python train.py --vocab_size=6955 --activation="squared_relu" --rope_fraction=1.0 --bias="qkv" --init_std_qkv=0.0331 --init_std_o=0.0 --batch_tokens=[65536, 131072, 262144] --train_tokens=392900000
Each number is 500 + 25 x the weight over its row's rms, rounded and kept within 0 to 999. Layers, rows and columns count from 0. Numbers have three digits each. The size before them is the row's rms in percent of the matrix's.

# down: layer 5 MLP down (transposed), 576x192, rms 0.253, rows 296-342, columns 128-191
# up: layer 5 MLP up, 576x192, rms 0.244, rows 297-342, columns 128-191
down296 111:509457528509541493502470502452491523486472530486526519481492484473499495498508513537475540512493529530476514486483510489522484503520469503516497515522506441503510464493544506524522460515517519
up297 102:521467496507507496507499448506497504514525508507472520465509476471534470502484484526465508511555483497501510441481481519538513512496472507488536517509490538512501489512534521526493475532507490
down297 106:500488557502511469467498459500485490520487491513497499522494529505487474503521515508470473505476487548519458486514554469527491498511483523502464504496447492486500511490506514470515473519478488
up298 104:529472486516494495511495504483478504466483420430481504488493486543465513527519469517504498536473464495522465493465540493512502500490486519464510496446509519524496483523503505480446508490510504
down298 099:479509540473517510504465519509555519486487504511459497482483548518511525454565480477487547509490462515520478540503507523502492447531520496501507523513526488494513498488488496506466518510501496
up299 101:448523544526521534490459465542468535521458490520473551484444509515507459519507477487486500492521494497508513492499482491544503543491508469508496455530512485514472475530512507512468512467496486
down299 100:486484521528519506473501479497525494528502448495508515492495490510487482503508455528509540519491520509526488488484562524481526474523501496472488497529464537531524508510471490518450492499479511
up300 108:505531504504540472510530510484471475519485466568512503531449510489512532502516494542497471511481485525510513434523525492511537511500514530514517509484497534491490485512468467509525478512490479
down300 107:459492475505483500482488501488465477542477452506516442449465522496489454499481494513499523522502542480485527533544518534491518533496497477525555487542483485530477455544516490483466466537500528
up301 105:496517461556473442518532520505487536519501498486494501520479488544494541483513488489537476488506522476487513504494514440496525487467475509495495502530482485466501518495538502554491492492485538
down301 107:500495495491470492486481471500505516497546479518415521514461525462494510533504490498521520555484490516456509512505429505522502558493511483515493496530468548523504483484485500507554501515467518
up302 104:478502493513529511484470502488452486472544524506489541507545499487545504481541460463517509469576467510490495502528522504478508505493502517500490482477517510479480494526502547510491527470470491
down302 100:506504515477509490493524514464532503473521539520532492478501474470511517459475551477511487489507521498484515466471532525504475516523506500483537494427470476455519482504475522477506507504474506
up303 111:446522470531531506511471472541493532503504516487536503497536492520465505507517528508484548560491494496486499504533488495471472495516491470490516503478485479503499501511507515461505456493525506
down303 107:479543453520509496533507439469491527533528523492517453493531505484518487521492496530435509479481484537490490549509495479442465489491500459528481499466471508472471543524532507512523477497522483
up304 098:485505523490527490530492491458534484523474516490467528532500501474519495535500516487470474531517517506545483448486532497551526511490517505530505505491466483512485536483495467521488542507561479
down304 100:511506490503564475475534486520468498470477496468478519520491555544501508521483518469468519540535495480511478471489489489554478560496488501503484487509503548467472493512502524488471498479456487
up305 095:490452477496557482529515467525512455511544482469518480524494464523499504484455468528439514509480492484479512494488494490474529511481546528484504500524513497528514499454474547499494515496493474
down305 107:487501547418480460481503477489550489467474495484520530478519460513473499479487549523520483509493477480491502446508566476503513495530531484483499505520490449543492498511469496474510481510540456
up306 108:518529505459470483537532500502488492513525494458487444497497511485497503510472473476508467477500500447518504516514496459493498500491473527477482503520481520508495503517521466522504495470520451
down306 109:479548505474455528508485475483541488482509491517504524486514501520473485441488484517458499509515518477519505518496499493494473508516519493503539478494520491473493502522505509480503473563524515
up307 094:530515486513525557445525481473541531553537498544493469511517472480501466496525506467496485505485481505500467483544472487497492476525494503465500513485481475491475535518512485499475470505497506
down307 098:486482491508513476499537540479509503482512503470520493518514498522497529526505480514554499478492469459516518426487523506511508430529491515503486486540513508520474484492487519488489563502523470
up308 107:501448510496475492463542488465534520435542526456494513494528543478491469532496506488501491454495523480482530487457506479503503526511497529480517484490503496487503503502527503517472505522487495
down308 112:483488493455503459530494461533502504497463519488512456526517518518472520534494542503447449487482501484428508474515464517493457499521541487492516537503470473492488519478524497501490522531495458
up309 102:499503485513548505520502493492534505508495520550494527515482457503506528493529491467533515503503468513514511492478545513498517488525477497479534486523513503470490533462492496514503535482497527
down309 101:500475531524504463496469490477488490525508505516505505443514508527513496530489503468508496526493511510521523530468483512525506486485488492470502517518545563475474471505504505515492488478457466
up310 091:507482483497521468519481473483522481477542464517518514548530471545513464504497473514451506526473548471502517512529562520523478514504523513464473508462532509478505501495498523515531554529530495
down310 098:534468533532538501534462498464518507525471498534515476510470505492504502500485482488520509416510504466459492556499530481467466522506480498481492508461517499461517497504470526546508470513531503
up311 092:532468537484529508477501501533493521493500500527476464485510491526495517517480498488480487510499521473492501493505542523481504509494470530484501520521514561484490510552475450496489495505510444
down311 096:472466494516504501519494508501523553490475485473491488456472539544509478520505490535509544468474463577506468482480528509539534518510486528505489490532537512515498491533508503440503467506452483
up312 089:560496519527511461490483518537456478486559502500478529507512461497480542470505472489479494485510482495517567527503506487489528508504480511465465495487510544541501496495511513478476471487499548
down312 089:513533531495482496518530544478505496546511501472480522511532573489503433476510473496507510515509512458515496469452522516514476496525472472468505508511521493424459499521498491489500523507492523
up313 101:477528497500455484494548496505516539517488520496485505479495490480530545526492511491505544499478504515498528519462489501490519514524488498474491523509524488489506517524503499505492524505568459
down313 106:541460507534531478528498501462517468538500491510473536548526521516482506496462514506533532479500510522498466513465520469511488455495494533480528480458491473497525490509545491505410521516521512
up314 098:501535526520518498540513512505514514510472489469515511502452471459515522518501490494512485528460484456476467522510514459523480521493499504469505528504521501494465496540538523497545516508522519
down314 101:479499508496498481506501498518522497511523518517461518520488503504527510506519521462489452524537457528496451526445488492529491503543518500492523520510470500506489518555541503486443476529513568
up315 089:472508489523502517489523514497521463491518460477461519538495510510527521480497532502494486491491465493522475515497506520537514502505499533510448542520478502460492491513512536508495517502507490
down315 097:509485498484540501517470462511562531514493510506511491463456529468489498509486523519501517461453492486501505506473515478502493522495450527506523523470510495506506505499452534490543513479554510
up316 098:544485504513518518498519501504524509528488492478515533519499490474495521447496544520484456468528457512567522492502474484509499511529515560535486531514473498476492462466523561507499499492517460
down316 095:512480451428476518529493502480507524504492554490571520459506457458485483512522495470508523480475512552463518536531510463522518491511483519485471444531482506468498473535501482547494477502525531
up317 089:505499520498453494540504531477489482485538482490488494515458549474499540547438526528505468517495488462480482498481508492503511459513454493493546504466521508490462512503497471531463469496515519
down317 091:514534500483504561511478497495531494484511469512515465494506472519463500514515535468493510533465522551470536510449501508519497464503467526503515509507533489518520480493528535459492495495505525
up318 106:500479506545511462523495477539494517501514512555501510505512508532518521529503521461508513518447459462513470500519487501473519521460448505475490487495512475477520500478514523457506507483479554
down318 107:498492503496497502504511539462470498488529507518479546505453551492465495544520487467487527514474516465507499493502513461503521544455499458559495483509537462517519485511502503452495507455518494
up319 097:511503474479508485502499567560542485500519496482535507494527485439494500526507492501493503489531489520507514481508513500493499489538509508521501549524516468471508492508509495512521495483537506
down319 099:523537505500509498455503482499525506484509502486490519473543453497492455533447499476482526506508478478465526441535481519493540514498517465495505497528506521485516504480501499527453537542462490
up320 101:489487453531475470525489535515456495483487517454545425530521487537491534506482489514451499493511511495506536515475491553489523521453474515483492540470506496517511513498519513491498506499529498
down320 104:531509480496474509543475522466529490510524480477461515501468517528493466499459506509499511488517494502495481494502507538461518512506499499499516480535492553470511481532485476528506484485541501
up321 106:484452497511517516527492501505509505534499527467449487542549560475489467520486519492489472514535490507466494522450469491521502500484468525516480491468501506512486505574478483484497509482528544
down321 105:459524471537486510523473519524514445536511544492497514496502542496470547516529492503480543442533495511464520537494491475497491448462538504498533533476480472491540521466477444497518487470509502
up322 096:505516488498529491533519469547493470485487548470532548430507494516520542510501512445504509496454474467485512490512527493494497508478484488530441509465527508485490489560522536519513525505498485
down322 101:493535487552513497465500528486485522477469460552450555502530481537466492494524471487491503481492467472515520551529497510541493499476513492520527455497519517503527524525488504494496521480456513
up323 104:472464504484478536490508496547519510504437524546488476472506472536469514505474519469510539457464542487538509492521518542477517505501468527518524427477502448492504514491484513502456474485521505
down323 101:518472498518466501499442530514532484485497522508533484502467481500494486504459488511470522485509482514452528551513525507507499493495502494500495500512478572489413531524482566505502527497430553
up324 099:482492533495549464530474470523503476510550487531498545498477515505485494469517484528508462508520482485490537529465471455497562505494517498531502483487504509518499476450502553495510498472504497
down324 103:506513513518507538456507502522542503490505511512456472446506504543496459521522502513498512478505501462504504521476478522495482490511484502484480495542492537469495513490420467483466474527492496
up325 113:479492518490495492524489553528515496459524482464503466506518508490453518469503494541491486522506474499532476496527471473494521516495508476544565507540501488463500488469522534516468528485495506
down325 098:517505474465493494492506509515463525467504507489491479449503470487520482504495434529528532497531512500509491471532475498517524468490500504470474513542466458485464508532492520476469488515459489
up326 105:469524536498558525495483519520504482503556483518505485474499495468533471533489503546464518510479503509515528507493500519483499466485545493500480492527521477455495485481522510498500462469483495
down326 109:474526502532512502525514497470540537536475493479450503501469506501501474551494500467553494485502482547558506511504499473448485495480466476508512439481485512503500485517469511542490506496485554
up327 098:514479510542509509479573523493483514542533428535504490508502551506488486480468505515489476523514499499502487491499519478516507465462521492516522477546497443524488531475489494523499520472504473
down327 100:531525544481508473502517498490484530495461484503516489454476470481494497492475478537479525495556468475462521500484491496466504487523513495527485492496494503482490546515518543499529512491490487
up328 112:454501501532488465498459483468459455469505466472488509533513518541547515507475521520487543474475503468489510481524515438477466487500510479482499505496510530503482494502508477455483510476475452
down328 105:502521451492456508525510499503503523511479524476532514494523522519492522519525527507480545496532494529449502431510524499477504507513519492530526479522500507468479503478503537457470528503541497
up329 110:472508570545465490518499520455545510501535489471496492524545493516514488523476557514456494487524539464508536501514480520505541507472519503536545476500531542544519532487478483475471499511490529
down329 107:489503482521510539482533486502479525539542484509503515505515442501529519467512481496503447475469535561507509516487512541454511506508487477523551471547535511527538511499527519509521504494519538
up330 107:531485494494504528489513464565494499518481534511524498524417509501496496542499502528523493517524489501451497538510494542491537496494489531472540471494502490507460498508492475541553487507519489
down330 100:496510481512470485492511504493554499439492525528480484492535547486475468524470501524506522481527500489521514498503489476493520528458476473518497516474477509495558507473442537476500484529527496
up331 091:516477528489481502511510473556494521515573551499491444539464498481520502461496474485512506476520478533508490538515488493500471515458477494470455470542509493473478532478517488489509509512476530
down331 095:464524462496478495524505469472507475573472498475496487490501549483519445495526541529490509511480541509486512522488487466493522514497516520469484477548492492476472495510491487505503486510460517
up332 106:497461517523440505502483531505481511512539496502492479560492514509529525489504509471504475490531459513513487519506487535521487488468531491539493517515495553495457542513520499492510517482503449
down332 105:502501475482472518505458483494514457525478458493480509534471555530513456504444494509482482514513505449482542467473493490535511533524513499513532530512472480547463522509536468511500548488481501
up333 101:520529495560461512532462508484500546501459486508501502559508503501505483475524471529507528535499490509491516522453491511467501463477483520497541471487490521523470483463484527523513483483488435
down333 103:454487453505484564491488481525503503530535514478529490498524520520509536536481487528482466489467489548499488500475541436501492456481507489494511525517471527521510511515494540515532506518490505
up334 101:517517522522487481469507475519519511495501502494501518517518500471528537491498474509501562473501542500533523502503556497508448524509461442476503497468514535488472526490507554528490521506505469
down334 100:493506523520499532489511530488531524486522542461493460494512531509477527554500517476481515465518476464468514476511459509509502463526467533490495517560509512501505471481490501550498507515488504
up335 093:522472520474510481463507449495499465462509470498475510526498540465500495510500498503539446519488471504507496494496472525478507496505451530437487536554513526555504501486494522477559467533534495
down335 096:494554473477534478547517487485453470465499498489501489472486521528488490488519482499467499488452506511545492492536491527524493535523497483518527463502515464477515530530500504497499518444459489
up336 104:494451535432533507494528478492526539528458487513461487462521521513499519542473476538462501536479510494485516456534509510526479504491510509460475487490517501488461476477486471498513482497468474
down336 107:475508484517536543487533499514491539506502507487508465515553522460502504491466488530519534461524505543524524520496488515514518515463508478526476498525496515499512480516455523502514497517534490
up337 106:468510492531475444508530551475491462457497477531446456452519496478527472467482517452506493543466534490527520491494542499497476516469478517534481498508487476485474473528500491493502522488505463
down337 104:510505566530466511507475474482466490510492504526507478471542550556511470501525492479489473507444480473488468515470478529498471488535471517518494507517499506493462483509442509527500510523522487
up338 091:515495495483462507536462466495480470459529517529533520479493476539465482477539502489508492522507510522476480486515531496487518518467507512476517525481539521477475443475484539455471490485484498
down338 089:562473494468460476491480483516487521525486531517500531486488529481507490536472488495524512484538482486430522547512505496494490474467519529458462491524485508480502540546441511492541504533495538
up339 106:522517501533469458472521481525513477510516461482551516510453505502474476530529463534487496479495478485517505518494503507490514505498506510454502512521465536495487498513491482481487542484484487
down339 104:496490496502496516445516495493480487487516474494502485517503504486461530532505481487502517512497510509470497488497502498493522491555488476510492490430498507497457514520501520483498520469521500
up340 089:455480470524479446532506494505520517558494513524545511489466512512505517519502524503493528485497509518496438521509543501530514465513497523430487504469531471529490540526485508484472521479495494
down340 097:482548508499474521549496491464520520521487509487474473477533535519456468479488477490489498504469524515530511563493521479501491493478487549484500473456511506543557542501459540520501548492491493
up341 107:505527477516491514543495488491449536535531467470572513511493514470506487514511501493497465494477478499493504526486491491471518505511490501511508461517506533502513499481511509512479534469529463
down341 105:512529540454477507489500535497486544528506505499561552469495501485511513492503482532515514542526511528504490532514496509495474512501468496541466507482484490506517469515536529509488497485531504
up342 100:577520510506495521503503496527517480488519473476516527492479476494494472495511500523486491546447519467531490440502478524533494496472507531529508505508494515480494498478492519465508475553527493
down342 098:519508467489559551507487465521517506534550518456502513501437557508522496512520478495476518504492497518445498462490537510460502496515484531465560502543521516479514467461487486478539507480575506